Part of a small language model's weights.
Architecture: RMSNorm before each block, no biases in attention or MLP, untied embeddings.
Training: a variant of Adam for these matrices, 8332 steps.
Each number is 128 + 24 x the weight over its row's rms, rounded and kept within 0 to 255. Layers, rows and columns count from 0. Numbers have three digits each. The size before them is the row's rms in percent of the matrix's.

# layer 3 attention key, 32x96, rms 0.121, rows 0-31, columns 0-95
078:155143137156121180124120118151172101136136128107142102128121138112128162150100129104114131187175124142144137121155144119115111137144133104136106179131160112178123142081118092136121128120146134114136126101090111116151114095138130145073107076160126102149184090094151119099097117138152136134
103:079133126136144134106112117154129096134102080126178111137132090154149137139130132161124147155181163110151128102152150123159156092161130100108173105118124120139125130157148110156134116108107111090120115101160130138168136122176147170084089113095132119156132165133135148130111140147088136159
078:085127131113139130135136183125137095096105124112138121117166126155135137123157139157111109102122140157176157099142138151150119156146138153125159085097144127096181085128149105143160133132143147107096133102140112163097147127127137100143117117109154148088148141141180200152108138144112109147
083:118141138138111150115133132132136097093094123113116071124162106161129128130152127138118163121172128150150195096114136120120119103127119116094174155122144098134163127134146076161126108104129112083148152106138134146156117111119134155079116100128124101134122112156163153111107115205142133143
073:134101131111130095119135124130111162136134103138116192143099129107129100133144102090142100086086109128093081167150099109148129147116129150149081124144108158133088119164117156095137128168132149175138116163117121088098108107127123124156162176111122177129143139120105102144118119100110137136
085:067127139140124123131090149133131150133156103136126106123152119157144159121137140123123136114127152141139143092074150139153161132124124130122144145103138153152158143104164137127156151113130126116086094087182076147126122145091136122128095135084142176095152136168146175162149155133092120160
083:113139177175136153166133201100135142109160121140125120104159094132126166113141143157106172116120145127166154111093120164111152148141139131119153140119150164151184112089160102107127147137124142106097116103133097113135119168132149118156104133144138110108124120146122185124167137136110135142
095:125145127144092133169089117172126154144149150134083124131143127126135139128096120122097125130103124094096145146125080123094098141068147115149083125118123161145095153121109153085093092110142125148107098195138135116118110146086093130154134159142152159085104127099124115123126108121148122126
067:125125144101146138093075137099121144177128154140128124141140111112145138102165113120097141155112125147120166068095148136142140152126150125145127142135092133160125131162130118144104151122132122079151111066144089126136105094124126138097126141086109158123169127144142166173099149150125089170
094:135161137138116146117124136127121105113115152095140061113154143168124135111124155141129193168160147118185154087091141147128135113152123082104153095116147128120164136103140107160116138112137115076116145105101118156138144132120148120093111101116130104139115158138160187121162140148134118137
093:174130099108148104120160135070138151137104131112147107125163128117135132110171114159150167101089122139183117135128149165113138107114142132153110080115100146126164123125143145137111161125127122132114159114068137162133127076110133093126123106123130145078127160112122132153130142117112069161
093:127116167129100103152156157133106132130197120176148128121094173098117135114155139129140157080114125120138086112141119166095170118138134116146156099118070141115143096114132139139171153151124095139137113127130098131103154142131129106128149150122126141111142115146116141210135152118126117161
103:113114127120130118175118158126096153116128113147145181122117108108141108127167117085134107119117090169101078113117118119134163130137153144147087164148119130136133123156147143134134150111138151138159143115151120103075122149107115087165118164139123175108107152150077125124121147118117203115
078:123140118108135084130103167109103159147099135122172187146123126111148103087137091138130115061108108135115089121158135139124149110129131121152129145097135159153124074156109136122101106138101145169120139120117125133143154100121101127161132187187118153089119136114137120115120102121113102149
088:151108132121152144145104152125104128136106140124114166134117121126162135114127060098108128129129131113118079162127126138159149147163149171109115159135110099140124082144129121153158153102096137160187126168118094115135080161108110159144139144126133163101091104144125145161102096169124140107
091:088138127146133137166146132175118127120079150129136116135131128160139134145132122113150136128171113147129183141148149141152143096158136118095118081088144143110143133121131091147114140139104104117094160154152104132083124105077137127170115137130155184076081149153144135157142130161152138136
073:097166108096132142094124109127094115168131074134160160155123128135114097147163140119121105103127144084137101089125130131127108121136140068149126159126079098132107102166157127154129120107101097146132123126144137142111108146121133132142111110174110092141133148165110123094123103140079152186
158:117166144146120115128131142167137105126143148140144102117123135156102155129134145163157196156170153155164166095087154128132146132152146119082138116105151124139164112112141093154137109110125138075112146091141117156151153123132155111106114115073134102147133121139136200127146145113147136121
131:157095107127116148137127134131146155094133073111121147140133130119141140159099102100154116137098116147097065147132105149105137156120159178142132107132112162176094110123099111104124138136132120158156131131144126143115114095152128136153129125186109176093115127153130074095152133103132077122
101:123126126165075136086147169129131126111139111125108114121151093145136170119139132119128107119129109123170137103098108097149094128065055111102102129152121143134184196104146112117124113127124119112124136100124142180118116130111162112118141087143135117101149153149160135134123119118105153139
093:120144113132178126111141122145109107106072116130147127121116133142159123107111135165129115116136092081162137134154125154106142084138117174115141141158098095109130149149129102111112119087140123160138108126147135100132153144111142129128133113156140169115119099134168135081139109200054140105
132:120125173156115120119127147152145115140103120143156093126130124171091120140134161136145172167124177106158128127127160157146130103147146118102146137166160108162164142110158071127110134069103130076140093113144120146150165133133128094125112122111131109158114126108158175143119130118148154088
110:141070098124117151104126117114106137138110166120116144182122132071171118155151091153113125117097125071120098113177105097146147105130126170137083150153108124124141116088148115129111139126125128151142114120141109136151137091130115116121150160156129152151136079148131095148078110127101117147
111:100164119140144135126129118123162147129138108118139112123132073197150110155083087147116122141185124129113133118114133137150172105099151121127141090128132133159125100109119149160157122122146123147091129105146165079143142098105160099130107132064079148144124147093108106104139141128116127146
103:143170111149136141137149101119120067118167112152138120115133104108119115127150107156079081085151123112093094134143120100159089138188127107155130159135131109149112078099151127098146156148139124112158178132125128109122116131112131141126175129135121137179148134122151124152157121099104122163
111:144095133160142114116151118105112132127136122141144118143145144124132098114100059135089069135131149089097149119104152157111085150070103112131126186119108097113104164144109090110099119115120114175143099122146128125099107152121135143138132131146120164163144153139138096145152112126112172107
097:155144160113131169130133094164146127132123143143127133152164169094157133129071125161141099139107138139157123122091131141127108115153155129185118103154128166156140126081121112088094156099097147142107137122189155076096143125128117130138138115148095110108145116147095129105131133134101161108
102:143145068150098112096128133110098125131102085115117131168090102141129139128128147143121136142106153154126141139109116141141112117115130100169115105124127152133117124173076149115127172125172158104156127146134089121096118212102098107125124127138155137108093143152134112137124082152132145085
101:137114137104115101147096115133137137140142146135122120117116124121127120119169101135112154126111152154065113170130090167121137094105151101107134112165178141126145183144118115137110143106163133118132113154171160138148120149163127125063165156089134156141136117131145145128159172085151153097
114:127137106134157132119139125134115139138111104119112133121082113133113104110147127125132097113101116081131083171094160145094109139129101130124087133186105127162122124171088180086113120154131107171092141154133108136121140111107112116135128126136112144069101099067105142161152125112133115154
110:133170128167143158136145162175097124116107181088132130155117089110126128156112103132151079137110120090084110114119171141124130122101115100142131157096127148152172146126134110117151144119141149089127114123132114115147122101133066111121135128142146125143125145140080118119112102126095193158
108:111091142137182154109205091137124187099112130089135137141133182117137132100114123110108118137170138107138122120152147103141102141120146144131163131158114166127123106143127112146128157132139090109110136140131092122127121113119132126133143166109189094137133109106158141126152156161094096160